From a checkpoint of a small transformer trained on Wikipedia.
Size: 8 layers, 2 heads of 32, MLP 256 ReLU, vocabulary 2541, 0.564M parameters.
Architecture: LayerNorm before each block, rotary positions, biases.
Training: a variant of Muon for these matrices, 87M tokens.
Each number is 128 + 24 x the weight over its row's rms, rounded and kept within 0 to 255. Layers, rows and columns count from 0. The size above them is the row's rms in percent of the matrix's.

# layer 4 attention query, 64x64, rms 0.194, rows 0-31, columns 0-63
size [116  93  96  75 104 112  96  91  99  98 114  99 110 111 117  87 115  87 110 120 107  91  90  75  95 102  93 106 102  98 104 109]
[[114 132 148 172 127 194 100 144 140 117 124  68  90  74 119 131 126 127  84 122  94 131 155 130 119 148 132 148 115 158 124 137 117 108 142 109 165 112 116 119 123 142 148 138 126 149 126 160 132 103 130 119 141 103  77 150 117 131 161 155 133  94 111 165]
 [ 72 137 103  85 112 111 135 121  91 140 105 125 163 185 103 158 109 159 114 133 137 142  68 120 131 159 145 104 144 135 158 119 108 159 108 131 136 133 152 119 109 117  94 124 167 126 131 104 150 167 121 123 142 110 160  96 139 138 137  92 127 150 139 100]
 [191 133 159 143 151  96 123 121  96 127 160 129 101 112 152 108 130 111 150 129 144 105 131 130 129  93  88 169 119 146  98 117 133 103 137  78 121 139 146 178 104 130 162 133 105 115 107 164 130 108 179 146  97 122 121 166 122 115 133 115 118 145 156 154]
 [113 104 110 182 137 142 120 147 162 118  88 112 145 111 151 120 175 142 122 130  81 152 157  72 129 150 152 139 114 137  85 141 132 134 125 103 136 132 113 117 105  97 148 130 142 128 165 160 126  70 123 114 122 121 112 151 163 128 121 140 159  84 150 143]
 [112 147 139  93 119 134 111 157 150 142 119 123  94 153 106 108 103 111  98  98 181 115 103 186 116 121 147  89 159 146 150 140 113 118 133 106 141 113 119 142 117 162  78 156 129 164 162 121 100 145 121 132 145 117 177 115 125 150 115 107  81 131 106 128]
 [126 122 148 143 139  60 159 125 118 114 112 148 129 159 126 136 167 127 121  85  97 132 140  89 150 126 139 155 119 134 127 146 134 119  94 115 118 140 124 169 116  91 103 164 123 164 155  97 116 130 147 105 179 123 159 154 126 134 100  86  87 140 108 103]
 [132 132 110 135  98 123 120 126  72 153 145  99 114 136 125 119  97 133  94 146 130 121 125 118 120 190 154  77 161 142 101 134 146 133 177 157 163 108 105 161 146 124 148 118  90 106 131 128 161 142 106 141 153 109 146 106 100 107 137 152 158 132  86 108]
 [128 142  99 107 148 131 121 118 166 122  96 102 113 164 119 155 131 150  99 144 218 144  90 127 114 110 139 116 127 104 107 132 111 146 188 165 138 164 101 151 120 137  95 114 111 101 124 122 140 120 119 142 132 167 110 104 126 118 139 127 106 126  95 152]
 [103 143 148 115 115 104 110 127 129 158 189 141 115 171 142 121 107 117 127 137 147 104 105 122 128  73 132 184 119 154 133  86 120 108 117 108 175 127 138 115 135 111 126 135 136  93 167 114 132 123 160 119  73 104 174  89 131 154 138 121 148 127 127 135]
 [106 103 139 108 114 162 112 163 125  97  97 115 139 107 120 123 133 157 107 103 182 128 148 141 119 144 128 126 199 137 146 124 140 124 158 132 115 123 160 131 159 134 119 109 146 142 173 113 110 122 107 107 141 100 150  93  98 120  99 112  97 168  82 167]
 [106 114 111  95  92 139 121 144 137 132 122 125 129 129  68 119 146 121 128 148 122 122 115 127 104 149 124 122 139 139 103 140 118 121 131 159 145 143  98 164 171 125 186 159 127 128 117 100 104 120  97 167 221 108 139 123 116 154  96 122 155 125 105 125]
 [123 109 137 160 103 160 109 149  89 110 158 144 113 174 133 162  99 117 124 140  98 123 108 154  87 126 115 112 113 131 133 139 135  90 113 108 126 182 122 165 188 158 135 101 114 154 114 107 138 121 155 144 114 152 127 114 128 133 122  89 138 135 105  70]
 [ 99 127  80 180 108 147  93 133 128 114 164 127 108 132 130  73 141 139 113 114 147 115 183 159 114 126 121 141 160 154  91 103 116 133 123 143 109 143 120 109  80 119 138 138 115 113 100 120 143 132  87 142 160 148 120 118 126 125 124 134 144 129 175 184]
 [117 150 105  77 114 116 152 135 141 124 135 150 131 133  69 136 144 125 118 112  99 122 110 176 128 166 153 122 140 126 157 153 112 143 121 130  91  94  91 127 122 160 134 174 148 186 164  93 125 106 141 114 119 120 160 148 125 115 121 100 110  83 128 113]
 [ 91 144 146 123 121 114 154 122 141 142 134 142  81 100 136 141 148 109 125 117 134 126 159 129 125 127 109 138 164 117  80 127 121 117 125 143 134 104 186 151 100 160 102 194 108  96 107 123 122 149 101 146 101 165  84 177 116 113 136 103 143  97 140 132]
 [145 113 105 106 127 159 116 138 147  91  88 158 125 107 137 140 153 119 116 108 139 159 123 164 100 121 117 187 161 138  94 108 140 130 165 127 131 145 145 101 119 158 132  99 120 145 118 143  93 140 126 168 148 142  64 145  72 158 107 120 124 131 107 135]
 [129 156 115 120 118 113 146 172 137 143 152 153 141 153 160 134 173 139 112  73 118 152 133 106 126 160 114 132 148 151 115 138  93 121 108 139 120  83 139 157 113 137 129 164 129 102 106 116 115 126 136  74  99 130  94 135 179  82 123  95 130 112 156  98]
 [ 99 118 127 138 148 119 136 165 120 137 135 184 139 127 138 136 183 151 161 130 145 131 135 111 106 106  82 109 153 134 101 103 135 136  85 141 134 130 191 135 145 149 112 113 122  80 104 134  85 167 125 137 129  91 121  97 135 127 127  80 143 114 154 117]
 [108 125  94 158 102 186  93 143 117 156 110 151 168 157 140 113 116 121 110 127 130 136 125 118 117 120 177 117 113 146 108 140 150 107 105 142 161 124  88 103 103 121 113  95 119 127 130 106 161 153  90 165 148 143  99 120 132 129 167 168 136 148  82 105]
 [134 122  93 138 107 170 123  75 100 110 135  95  87 126  89 137 110 122 118 171 163 147 105 139 119 133 131 165 110 123 112 143 135 129 147 128 113 151  81 164 119 144 136 152 145 130 130 137 141 103 113 141  93 118 138 107 134  98 146 190 168 141 158 161]
 [163 143 136 137 126  96 164 160 104 159 132 137 115 140 121 147 126 170  94 100 125  79 143 129 127 141  97 106 115 139 130 111 101  95 145 128  98  92 176 155 120 135 153 100 108 125 160 120  66 124 144 111 173 105 162 177 125 124 122 117 120 124 122 123]
 [137 115 178 146 100 114 104 131 126 177 154 126 147 145 157 121 139 113 137 147 111 135 113 118 109 126 133  91 110 148 146 167 150 157 160  84 113 142  82 110 145 137 141 101 135  76  95 111 156  79 154 122 132 137 115 100 121 146 136 143 127  99 167  92]
 [143 151 155  95 144  80 162 131 121 113 141 188 171 110 153 120 120 108 112 117 143 123 153 100 125 158 127  96 147 124 104 131 121  99 131 129 132 160 156  96 144 126 127  92 107 101 128 124 147 192 122 111 141 144 129  86 143 136 157 106 113 120 101  83]
 [140 142 182 135 132  76  99  99 163 164 104  99  98 126 120 124 148 156  98 114 108  92 133 128 131 126 128 119 139 169 126 112 146 181 115 107  90 144 167 139 147 154 138 148 153 142 137 130 127  86 160 112 129 131 129 148  98 144 120 106 118  95 165  97]
 [ 84 123 143 102 133 122 128 135 151 150  80 104 193 143 116 102 151 121 128 123 118 106 137  86  91 120 134 122 140 145 119 131 141 152 152 134 144 195  92 134 165 138 142 127 135 176 154 128 113 109 108 115  80  93 142 117 129 154 120 134 156 114 109 106]
 [177 144 112 129 137 127 150  78 123 137 151 125 126  80 177 111  95 100 167 150 119 170 153 125 103 109 113 141 136 131 143 103 143  93 105 131 143 127 120 119 106 123 114  99  82 131 128 166 130 139 167 115 133 110 142 139 155 143 107 112 151  87 180 130]
 [142 122 154 159 120 150 166 140 134 133 107 123 123 155  93 158 152 122 120  98 132 178 151  91 130  76 127 127 108 112 119 118 144 143  96  97  83 121 105 104 139 127 153 136 142 129 166 165 115 108 130 123 143 105 127 116 155  89 157 100 194 135 153 136]
 [142 169 138 147 147 131 119 115 118 117  87 125 129 142 123 146 155 114  76  96 133 109  91 120 127 124  97 143 111 159 141 131 132 140 166 107 110 107 161 132 153 166 128 111 123 164 146 130 134  96 151  44 173 143 147 139 122 115 129 135 119  83 132 152]
 [129 114  90 133  98 189 148 106 142 106 116 138 104 100 152 119 117 133  87 121 138 124 114 141 112 151 133 104 116 112  98 159 140 118 126 145 155 120 151 161 139 118 142 147  88  97 159 147 148 121 135 155  85 150 142  90 198 109 146 117 133  92 114 153]
 [132 105 144 127 100 124 128 165 123 145 125 122 126 155 105  93 147  85 161  80 139 147 146 155 127 140 175 147 101  88 142 110 118 169 117 147 144 136 107 117 166  90 121 129  72 132 140 126 106  85 147 116  97 133 109 151 153 154 112 121 112 176 120 129]
 [114  96 142 117 160  87 164 139 113 126  95 111 150 146 144 147 156 154 115 118 161 107 111 125 144 163 119 101 122  99 174  83 113 139  95 156 125 113 158 147 131 126 146 117 144 129 136 116  66 113 146 108 137 114 119  98 151 179 116 158 146 103 105 160]
 [116 115 129 124 161 138 136 137 136 116 118  86 134 161 127 152 157 142  94  97 149 110 132 165 120 137 150 111 174 144 138 178 122 102 182 135 130  86  68 135 143 124  88 135 149 111 115 112 128  99 110 111 129 180 156 120  92 131 128 104  96 128 121 142]]
# layer 4 attention key, 64x64, rms 0.188, rows 0-31, columns 0-63
size [101  84 114 119 100 112 102  86 118 107 103 110 100  99 115  99 108 100 123 111 105 113  95 103  98 105 103 121 104 108 111 121]
[[164  91 175 134 110 116 115 123 115 132 114 173  96 131 127 147 126 124 133 137 166 122 202 121 118 116  73 133 131 134 108 125 168 112 129 133  80 100 111 157 150  86 127 135 119 130 139  93 128 101 146 140 114 128 177 119 109 154 110 161 139 123 123 151]
 [166 144 124  98 156 137 150 101 138 140 106 130 116 131 125 166 134 110 147 152  78 101 127  83 136  93 125 128  99  99 126 140  99  98 151 130 124 152 113 133  93 102 168 141 171 139 112 135 136 157 106 136 117 140  95 155  96  97 144 123 162 173 166 101]
 [126 103 111 167 130 124 148 108 162 122 155 132 118  82  91 129 127 124 151 146 109 140 216 101  89  94 162 135 130 114  99 153 128 129 165 149 111 113 118 118 130 117 131 140 107 153 123 126 131  84 140 150 168 116 133 146 126 112 107 102 173 118 127 152]
 [120  89 178 141 139  98  94 104 110 161 154 144 148 170 140 112 151 123 118  99 184 158 118 117 106 133 108  98  97 131 121 124 128 137 136  79 125 149 116 154 122 115 158  90 113 114 126 147 100 143 100 136 116 146 135 160 122 160 125 138  77 113 140 169]
 [115 148 105 116 116 128 160 141 109 107 121 124 161 166 132 126 129  84  86 110 154 143 128  87 142  96 131 122  76 125 135 153 133 121 142 118 129 141 122 181 129  62 111 148 126 151 133 151 164 119 133 128 145 104 158  86 178 136 115 105 152 152  98 126]
 [140  79 148 122 142 131 158 130 140 147 122 129 111 102 120  84 104 159 148 145 126 128 152 135 106 172 115 117 139 142 141 109 141 110  82 164 105 117 116 144  98 173 122 118 108 100 154 120  91 135 131 183 146 150  81 114 147 123 109 101 162 117 133 177]
 [100 146 170 126 172 131 143 124 136 116 121 115 159 147 114 156 107  91 144 102 122 152  87  70 150  97 128 165 113  85 138 116  79  77 130 152 128 128 159 131 126 125 160 173 157 152 117 122 121 129 142 146 116 125 111  79 136 117 137 137 134 125 105 132]
 [165 120 105 123 144 161  85 121 117 137 124 147 107 153 127 152 164  96 125 102 188 120  94  98 125 131 144 151 144 141  90 151  91 113 112 139 131 128 127 180  89 125 133 119 113 123 134 122 106  82 116 159 125 113 184 103 125 150 144 145 151 150 100 107]
 [149 119 106 147  92 149 174 147 107 106 182 143 132 112  99 110 148  86 159 151  89  93 156 149 104 127 119 104 166 140 118 134 125 109 156 109 117  80 117 124 157 135 126 152 113 178 146 137 156 114 105 149 143 122 108 150 112 112 142 129 154  87 138 116]
 [104 112  73 133 137 103 154 153 107 166 140 135 146 107 105 117  85 126 141 129 124 114  91 116 160 106 170 113  87 109 152 106  93 106  97  94 148 144  96 120 154 160 164 118 159 151 166 115 117 146 148 136 147 141 161 119 129 133 153 120 160 110 143 105]
 [166 137 116 122 137 105 130 116  98 128 146  99 142 147 187 112 122 127 162 128 130  86 155 127 124 125 120 131 128  92 108 129  85 139 158 146  98  99 123 151 119 127  91 135 100 147 114 106 157 130 124 189 116 177 131 104  99  97 125  90 153 136 124 174]
 [148 127 122 129 168  95  87 117  78  98 123  75 126 160 113 141 169 130  89 114 134 122 145 163 138 112 118 162 151 137 171 131 122 159 127 142 128 136 146 154 135 101 119 172 135 135  99 145 105 106 117  71 145 117 153 118 125 143 108 139  97 140 151 161]
 [158 145 108 101 111 133 142 121  98 113 175 128 139 122 129 152 127 112 155 107 148 124 168 134 149 127 155 129  71 145 154  49 143 117  99 135 133 130 118 111 149 110 116  90 122  81 161 105 112 164 114 110 122 108 146 153 157 153 165 116 123 128 120 142]
 [140 122 179 148 114  84 134 159 138 140 102 173 165 154 137 150 106 124 161 123 146 121 145 104 151  99 153 144 128 112  90 147 102 152 110 126 137 108 108 109 124 102 116 171 115 130 124  98 103 166 143 183 111 126 102 153 114 132 104 114 123 112  81  98]
 [123 152  98 146 127 112 116 137 143 111 142 128 144 142 125 115 154 117 115 122 106 162 163 126 107 106 127 185 125 102 170 147 174 168 121 127 113  83 112 102 132 131 113 111 171 142 126 146  92 145 101 105 160 138 103 127 109 138  96 107  75 144 162 169]
 [113 139 120 132 130 126  94 135  83 124 107 129 176 162  98 134 126 102 145 148 119  92  96 125 142 162 144 127  92 115 143  96 144 181 142 111 155 156 121 136 161 101 141  74 106 134 143 105 126 131 107 110 147 123 163 147 143 104 154 178  96 140 148 150]
 [152 142 125 155 113 180  86 149 175 136 117  99 104  97 134 113 145 160 101 169 109 117 140 114 104  85 107 141 160 163 166 141 130 101 155 153 134 100 113 113  87 124  85 143 156 120 114 121 120 109 142 113 114 104 143 149 111 161 148 105 156 119 132 134]
 [ 80 141  95  94  84 151 153 141 153 101 142  92 149 127 105 128 104 145 112 151 121 174 126 168  92 179 183 150 139 135 151  93 140 139 133 137 168 166 149  93 145 116 116 115 127 133 125 134 145 124 119  86 127 124 102 124 134 122 100 147 122 139 127 108]
 [163 102 123 112 128 150 102 123 108 114 129 114  95  79 142 156 149 179 120 163 148 133 135 102 128 126  68 164 170 195 146  85 156 124 155 133 113 107 125 166 101 115 122 126 123 130 113 123 108 116 154 141 104 112 118 142 150 135 158 121 137 146 122 121]
 [147 132 115 157 146  97 164 110 140 135 123 130 158 170 125 131 160 109 125 110 133 178  86  62 137  75 139 156  96 102 133 142 105 160 133 104 131 130 121  94  89  97 113 127 136  98 158 154 121 125 130 124 150 104 116 136 150 123 136 119 132 148 156 169]
 [119  95 158 108 143 166 144 122 100 141 157 127 115  97 151 112 141  82 153 126 135 111  97 114 122 103 127  93 119 146 118 105 108 107 123 149 155 151 100 119 136 167 128 163 116 124 114 142 116 105 151 148 151 143 183 121  87 136 131  80 145 111  94 186]
 [ 95 100 112 151 130 136  87  87 124 135 113 137 110 139  82 120 149 140 134 147 135 196 128 183 137 125 117 115 181 152 115  82 145 123 117 124 137 124 129 168 116 121  92 153 116 125 128  87 157 141 113 140 139 112 123 117 126 122  99 171 125 157 147 160]
 [138 137 110 159 138 117 139 106 152  85 128 149 148 122 118 140 102 125 161 121 107 105 103  81 163 109  66 119 164 159 156 127 114 122 117 155  96 102  92  97 118 116 142 138 144 148 106 139 135 179 101 129 140 116 126 142 134 187 137 163 153 114 132 105]
 [148  93 126 141 146 142 111  87 157 156 137  96 104 117 132 117 126 124 172  96 103 152 155 127  94 141 141 118 145 147  76 123 188 134 115 156 123 166 119 173 157 133 131 123 115 111 132 128 116 153 128 108 122 124  96 135 124 123 105 142 130 154  53 146]
 [103 129 121 145 116 113 143 118 153 108 147  94 119 155 103 105 170 143 108 146 128 139 100 141  98  84 165 155 126 138 140 140 158 151  76 113 132 125 181 136 125  96 108 111 127 160 154 145 116 154 142 115  79 173 123 113 110 115 150 101 141 160  85 130]
 [124 143 161  86 146 141 112 147 161 113 116 110 126 171 104 158 155 153  85 148  73 144 125 101  83 124 115 131 138 154 144 154 137 110 148 105 130  81  78 120 144 117  97 155 121 137 146 125 131 119 157 114 141 104 131  95 133 118 151 148  79 124 157 131]
 [122 110  77 131 101 127 136 104 159 141 153 110 130 130 167  96 109 122 133 183 175 102 150 144 131 141 167 142 136 136 132 145 103 110 140  98 161 128 101 112 100 116 142 123 178 109 132 110 160  98 149 120  97 130 135 119  86 134  95 118 142  85 160 151]
 [131 113 133 123 107 120 137 138 166 191 138 131 141 132 168 139 105  78 163 139 116  91 116 129 143 139 137 129 126 135 121 118 128 113 115  93 147 156  80 109  92 128 156 107 118 104  85 141  87 125 140 155 125 117 152 101 153 134 150 178 128 160  81 137]
 [138 109 171 116 132 140 163 127 104 140 167  99 171 143 151 153 147 143 130 117  84 143 123 156 135 164 127 157  96 103 148 120 103  97  85 132 100 158 100 103 127 156 167  97 104 117 117 116 132 115 112 121 128 156 150 159 115 152 110 125 136  86  81 120]
 [134 156 139 121 127 108 132 128 148  98 113  93 155 119  64 107 152 141  89 138 161 168 111 204 115 106 140 117 144 119 134 142 157 158 130 134 144 121 142 105 108 157  90 149 102 128 104  90 143 118 130 111 130 140 109 123 125 125 108  85 125 161 147 162]
 [159 148 149 108 169 122 116 126 111 111 128 113 133 104 112  87 173 140 118 164 114 124 162 116 126 113 124 148 155 113 103 135  98 113 148  89 135 122 140 109 126 151 130 137 180 126 122 166  89 171 180  95  97 135 114 120 125  92 104  84 156 137 147 111]
 [113  93 121  92 139 115 137 157  85 144  95 124 129 159 167 135 139 108 119 128 122 142 103 104 191 145 138 119 119 106 134 117 114 108  91  87 164 119 118 153 140 179 152 111 111 149 187 134 130  90 140 164  93 112 126 133 151 159 114 130 119 120 127 133]]
# layer 4 attention value, 64x64, rms 0.185, rows 0-20, columns 0-63
size [110  92  99 103 103  94 105 116  87  86 126 106  89  82  95  84 110  99  92  87  85]
[[133 130 129 105 119 142 160 110 146 117 105 126 123  99 123 147 138 151 157 129 143  78 123 141 132 128 104  96 125 133 163  92 158  84 167  86 130 122 140 133 110 102 172  71 127 136 150 137 152  88 127 137 127 178 102 116  91 150 129 152 155 123 171 118]
 [125 126 108 129 151 115  84 100  95 151 124 106 107 101 165 141 110 142 106 117 149 171 157 136 172 158 105 173 103 121 112 108 129 165 121 104 123 117 168 108  98 105 129  69 129  85 164 159 125 131 130 122 115 129 132 137 138 106 151 153 128 165 150 141]
 [123 132 144 120 123 122 124 120 148 114 113 141 110 124 141 180 155 136 129  94 151 128 102 156 150 164  94 149 133 149 146  91 143 147 113  88 135 123 143 156 153 142 142 108 124 135  92 140  91  72 134 101  58 135 126 151 160 154  98 160 127 103 145  98]
 [144 118 138 145 150  81 135 141 158  99 118 152 134 144 135 100 115 129 153 105 138 104 175 124  95  89 164 164 105 146 117 124  91 110 104  93 110 139 118 116 161 130 161 125 150 100 120 123 130 156 126 153 102 115 146 109 107 143 201 116 160  92 128 141]
 [129  93  95 135 135 146 138 146  97 198 116 151 173 119 135 133 112 102 111 146  95 107  98 116 147 123 170 101 110 111 109  96 114 125 105 173 136 137 126 118 165 149 134 129 133 119 160 131 110 141  94 120 149 126 120  96 181 107 147 144 147 156  99  99]
 [133 136  94 103  98 109 142 160 163 117 118 143 148 171 135 108 157 118 153  84 132 116 125 114 120 126 108 107 125 140 140 122 106 153 137 128  83 143  83 184 151 111 142 122 130 162 113 140 125 135 165 134 148 169 157  77 101 129  94  93  96 144 112 143]
 [ 98 122 111  94 115 119 162 167 152 127 126 158 139 133 109 137 131 117 122 119 127 114 133 147  94  98 149 166 158 116 141 170 139 132  76 125 141 138 125 114 165 192 113 131 145 135 117 105 102 138 149 177 134  84  71 149  98 132 116 117 130 136 112 161]
 [ 98 105 167 133 124 150 144 184 111 116 137 190 168 149  92 116 129 101 117 110 120  90 108 121 125 110 141 121 111 119 105 171 133 113 100 136 172 156 151 106 178 167 122 120 126 128 115 146  97 127 113 155 133 122 107 133  96 129 130 102 157 108 105 149]
 [121 153 139  98 116 136 156 116 109 117  95 133 154 155 128 143 152 150 146 142 140  90 124 146 131 123 122 152  68 128 104  78 156 190 165 123 133  90 136 144 101 113 134 112 167 152 122 117 140 133 128  84 101 106 172 126 123  97 115 123 130  93 159 135]
 [150 143  99 133 115 131 178 124 166 126  84 110 105 141 126 118  90 161 138 127 127 138 156  98 106 107 122 125 127 114 108 178 134 124 150 189 122 161 163 104 114 113 107 100 169  99 147 137 132 127 105 178  99 113 123 127 103 158 152 118 143 115  97 116]
 [159 111 116 115 140 111 142 187 100 120 127 149 187 152 153 140 115 116 130  83 120 146 128  78 105 123 136 151 129 111 112 138 170 144  95 121 102 120 141 111 156 105 126 134 136 105 133 134 159  95 109 162 127  85 148 128 146 133 163 167 125 111 102  88]
 [137 172 174  81 139 109 112  89  93 127  66 144 142 162 130 174 176 121 130 115 125 123  97 130 156 137 145 137  62 126  89 142 128 141 128 131 128 134 112 156 117 155 139  96 126 121 163 135 135 142 104 130 146 144 137 139 101 122 137 138 121 123  90 134]
 [ 84 133 134 122 125 122 125 143 145 124 182  92 145 187 135 137 159 124 153 113 121  84 129 117 148 131 134 113 113 145 139 144 117  95 159 122 142 119 100 121 178  85 140 136 132 148  96 141  88 131 136 115 159 138 154 124 159 106 138  64 109 108  95 125]
 [147 158 136 105 154 108 133 130 123  81 134 125 137 157 107  89 132 141 139 129 139 103 139 144 112 112 114 174 115 144 122 102  83 138  85 161  76 141  84 174 113 162 160 119 146 121 138 125 103 124 154  99  91 163 156 136 139 129 102 140 107 102 146 151]
 [119  90 101 167 127 150 125 163 132 162 164 134 163 137 142  88  87 101 125 108 143 133 159 109 102 115 198 161 164 106  82 111 111 156 119 164 128 132 124 106 135 126 127 146 113 145 106 118 128 148 146 128 101 122 120 113 153  97 108 110 156 155 125 141]
 [149 171 126 124 106  55 125 101 139 138 127  84 125 145 149 176 121 117 112 125 144 141 139 108 125 132 136 115  91 138 137 166 123 149 118 120 162 132 148 122 139 123 120 110 158 109 190 126 114 111 151  71 135 141 153  96  86 135 122 156  94 116 143 122]
 [116 122 124 117 136 127 143 139 123  73 162 121 133 151 111  90 130 127 124 158  92 126 123 147 104 160 150 139  82 103 186 173 121 136 109 116  75 116 121 198 149 125 119 144 141 146 141 131 108  81 149 127 131 122 141 100 122 134  96 141 104 144 151 135]
 [163 132 160 134 126 122 133 135 124  82 130 159 126 101 104 153 119 146 129  98 135 185  93 125 116 135 105 147 136 142 145 108 149 145  86 120 141 126 160 115 148 143 129  83 115 117 126 161 109 115 146 123 138  55 119 171 123 164 143 144 124  75 132 102]
 [134 115 112 149 113 148 152 136 107 122 195 137 148 125 161 136 128 129 152 149 113 100 107 133 169 154 139  92 157  88 107 104 168 118 135 137 137 124  67 111 126 126 118 116  83 153 122 118 154 122 103 173 137  95 108 168 111 152 151 146 135 130 104 105]
 [130 131  85 103 140 125 146 146 128 142 108 163 133 170 125 137 110 101 138 145 113 124 109 110 118 113 169 100 106  93 117 145 123 182 147 183 111 102  93 131 136 140 133 136 158 135 207  89 140 139 144 142 114 133 107  90 119 118 156 151 136 105 114 126]
 [108 110 112 120 176 166  71 150 129  93 127 132 132 154 122 157 147  92 121 114 121 147 123 172  98 108 145 133 140 146 130 136 133 153 141 138 112  73 118  81 151 155 121 115 134 171 135 132 130  70 105 158 109 112 159 116 132 149 131 166 118 144 111 127]]
# layer 4 attention output (transposed), 64x64, rms 0.232, rows 0-19, columns 0-63
size [ 79  75  79  77  76  82  85  95  74  69 120  85  75  60  61  64  79  77  69  58]
[[ 74 164 132 122 137 118 156 167 158  96 136 132  94 124 126  98 158 100 114 106 124  93 139 181 132 149 144 131 137 134 154 159 122 114 122 165 165  95 117  95 109 147 141 165 142 149 106 127 123  76 102 118  99 156 132 120 117 142 124 138 119 125  82 147]
 [105 139 163 127 101 131  88  84 119 179 135 116 144 151 127 126 113 133 104 139 122 155 138 137 133  95 130 128 155  69 157 148 148 156 143 116  97 164 121  95 123  86 126 169 130 153 120 148 142 123 157 122 139 114 121 127 122 185 129  77 121 118  93 110]
 [ 89 131 153  99 161 125 111 136 146  91 105 135 115 103 114 123 130 146 126 119 118 105 134 124 122 147  87 175 119 140 138 105  93  83 125 178 117 149 130 185 112 159 114 130 123 175 157 112 155 140 143 144 145 162  95 125  99 152 127 127 145  97  86 125]
 [190 161 171 110 131 112 102 123 125 142 121 113 156 161 159  97 128 107 120 138 107 104  84 108 129 119 142  71 125 151 114 139 132 130 172  81 116 122 151 117 134 131 147 107 112 133 140 137 160 137 134  96 188 122 147 120 113 115 165 121 117  90 108 125]
 [147 138 126 153 117  93 165 128 145  98 138 152 145 164 138 135 159 119 108  92 123 141 125 112 133  87  91 131 116 131 128 131 161 174 101 104  95 131 181 114 134 140  90 162 112 177 136 146 105 152 137 120 107  88  86 135  88 121 156 113 113 122 154 123]
 [132 134 122  93 130 148 114 145 148 144 109 147 128 142 128 137 151  86 135 187 170 124 125 117 120 142  84 134 120 161 136 140 135  94 127  90 125 121 101 132  96 185 117 120  73 106 138  98 128 149 119 159 111  86 112 126 119 112 158 167 131 105 166 156]
 [181 131 132 122 149 141 124 113 103 112 134 173 140 146 158 154 118 130 136 121  67 169 112  91 114 120 105 144 110 127 117 134 155 103 146 156 138 159 141 149 150 125 172  74 101  68  90 115 137 128 169 123 115 147 131 124 114 126  97 122 115 141 131 112]
 [167 111 124 191 130 117 129 120 151 143 167 179 114 110 150 124 131 128 103 107  54 151 113  96 143 123 101 150 112 153 111  89 168 111 112 123 143 150 152 132 110 118  96 122  94  94 118 113 140 121 142 155 116 122 149 144 114 143 121 123 150 108 143 161]
 [ 59 117 148 134 152 150 137 154 105 119 126  87 143 136 139 124  95  81 124 108 164 154 160 132 108 123 142 124  98 120 131 120 104 150 153 153 122 127 130 151 136 132 127 139 129  99 132 181 158  86 122 135 149 129 127 151 147 130 110 136  69  95  93 167]
 [ 99 161 115  94 105 139 118 146 131 164 167 117 162 155  93 133 108 129  99  79 118 119  92 135 109 122 157  97 110 134 164 149 148 123 119 127 128 108 101 113 180 129 117 120 153 184 157 121 104 142 112 143 144 108 174 122 120 147 151 109  86 138 125 124]
 [131 139 147 104 154  68 136 134 146 171  92 130 155 149 156 142 118 172 131 106 102 102 122  74 130 142 130 103 104 115 151 143 117 105 106 125 118 118 178 101 121 146 132 123 166 115 167  76 120 165 128 120 172 113 146 148 113 120 141 126 105 131 110 121]
 [110 168 134 131 105 139 200 104 160 153 130 148 144 149 137 133  82 128 102 122 102 124 156 127 144  88 132  98 100  83 128 114 125  98 136 150 121 186 128 109 143 106 120 111 128 156 143 159 161 125 137 123  85 110 128 121 167 118 113 125 134 117  88 146]
 [125 159 130 118 127 119  70 105 107 121  94 138  69 110 160 153 136 159 110 156 159 129 133 107 128 163  84 111 132 146 139 118 161 127 100  91 170 139 156 146  90 144 115 122 103 125 130 122 118 135 101 139 131 136 115 107 141 107 152 193 109 140 143 146]
 [145 137  96 135 132 154 145 118 166 136 118  84 101 180 132 136  95 120 165 164 133  91 135 128 147 113 131 119 106 136 128 104 136 115 163 146  91 115 111 115 109 119  99 108  75 111 162 145 132 146 146 132 173 131 149  99  90 131 150 162 116 130  83 159]
 [188  65 135 155 130 111  92 130  99 135 155 132 155 147 148 160 118 101 154 156 128 125  83 129 102 125 153 132  84 107 147 113 161 171 110 110  90 139 125 116 129 131 127 106  84  93 115 138 137 114 121 133 136 107 139 152 145 129 156 145 138 124 170 117]
 [ 73 154 125 115 138 140  77 142 139 162 132 125 121 101 147 155 139 121 138 152 146 144 132 102 170  83  97  95 153 151 145 136 107 116 131 117 107  65  93 134 146 117 104 157 142 179 139 132 140 134 119 116 120 125 152 144 139 110 114 125 127  88 167 159]
 [171 116  89  93 152 115 131 102 150 147 118 141 133 121 117 113 142 155 163 160 138 125 141 101 122 162  90 126 144 134  88 101 115  98 141 165 109  89 126 170 117 141 130 138 147  89 129 113  90  97 149 127  83 129 131 118 164 137 155 169 127 110 120 170]
 [152 145 150 165 174 145 128 117 136 140 101 109 104  70 123 162 110 124 119 111  78 112 113 122 183 117 104 144 141 135 156 137  74 112 118 126 142 138 129 108  96 133 137 138 151 153 162 116 102 128 137  95 166 151 138 154 110 158 142 143 103 116  97  99]
 [179 136 154 139 137 111 128 112 117 107 113 166 111  93 154 115 128 128 124  54 177 150 156 144 136 128 138  84 146 111 108 123 125 123  83 151 136 120 149 128 119 142 129  91 125  99 108 141 125 100 128 160 159 155 167 129 146 136 112 130 131 150 107  73]
 [131 126  95 141 134 127 119 128 116 119 156 126 187 141 138 126 145 144 135 153 155 105 127 132 122  42 146 137 116 162 117 130 130 168  98 120  99 121 128 110 166 136  95 113 142 127 186 149 128 130 145 107  81 102 125  98 137 118 135 122  99  86 157 133]]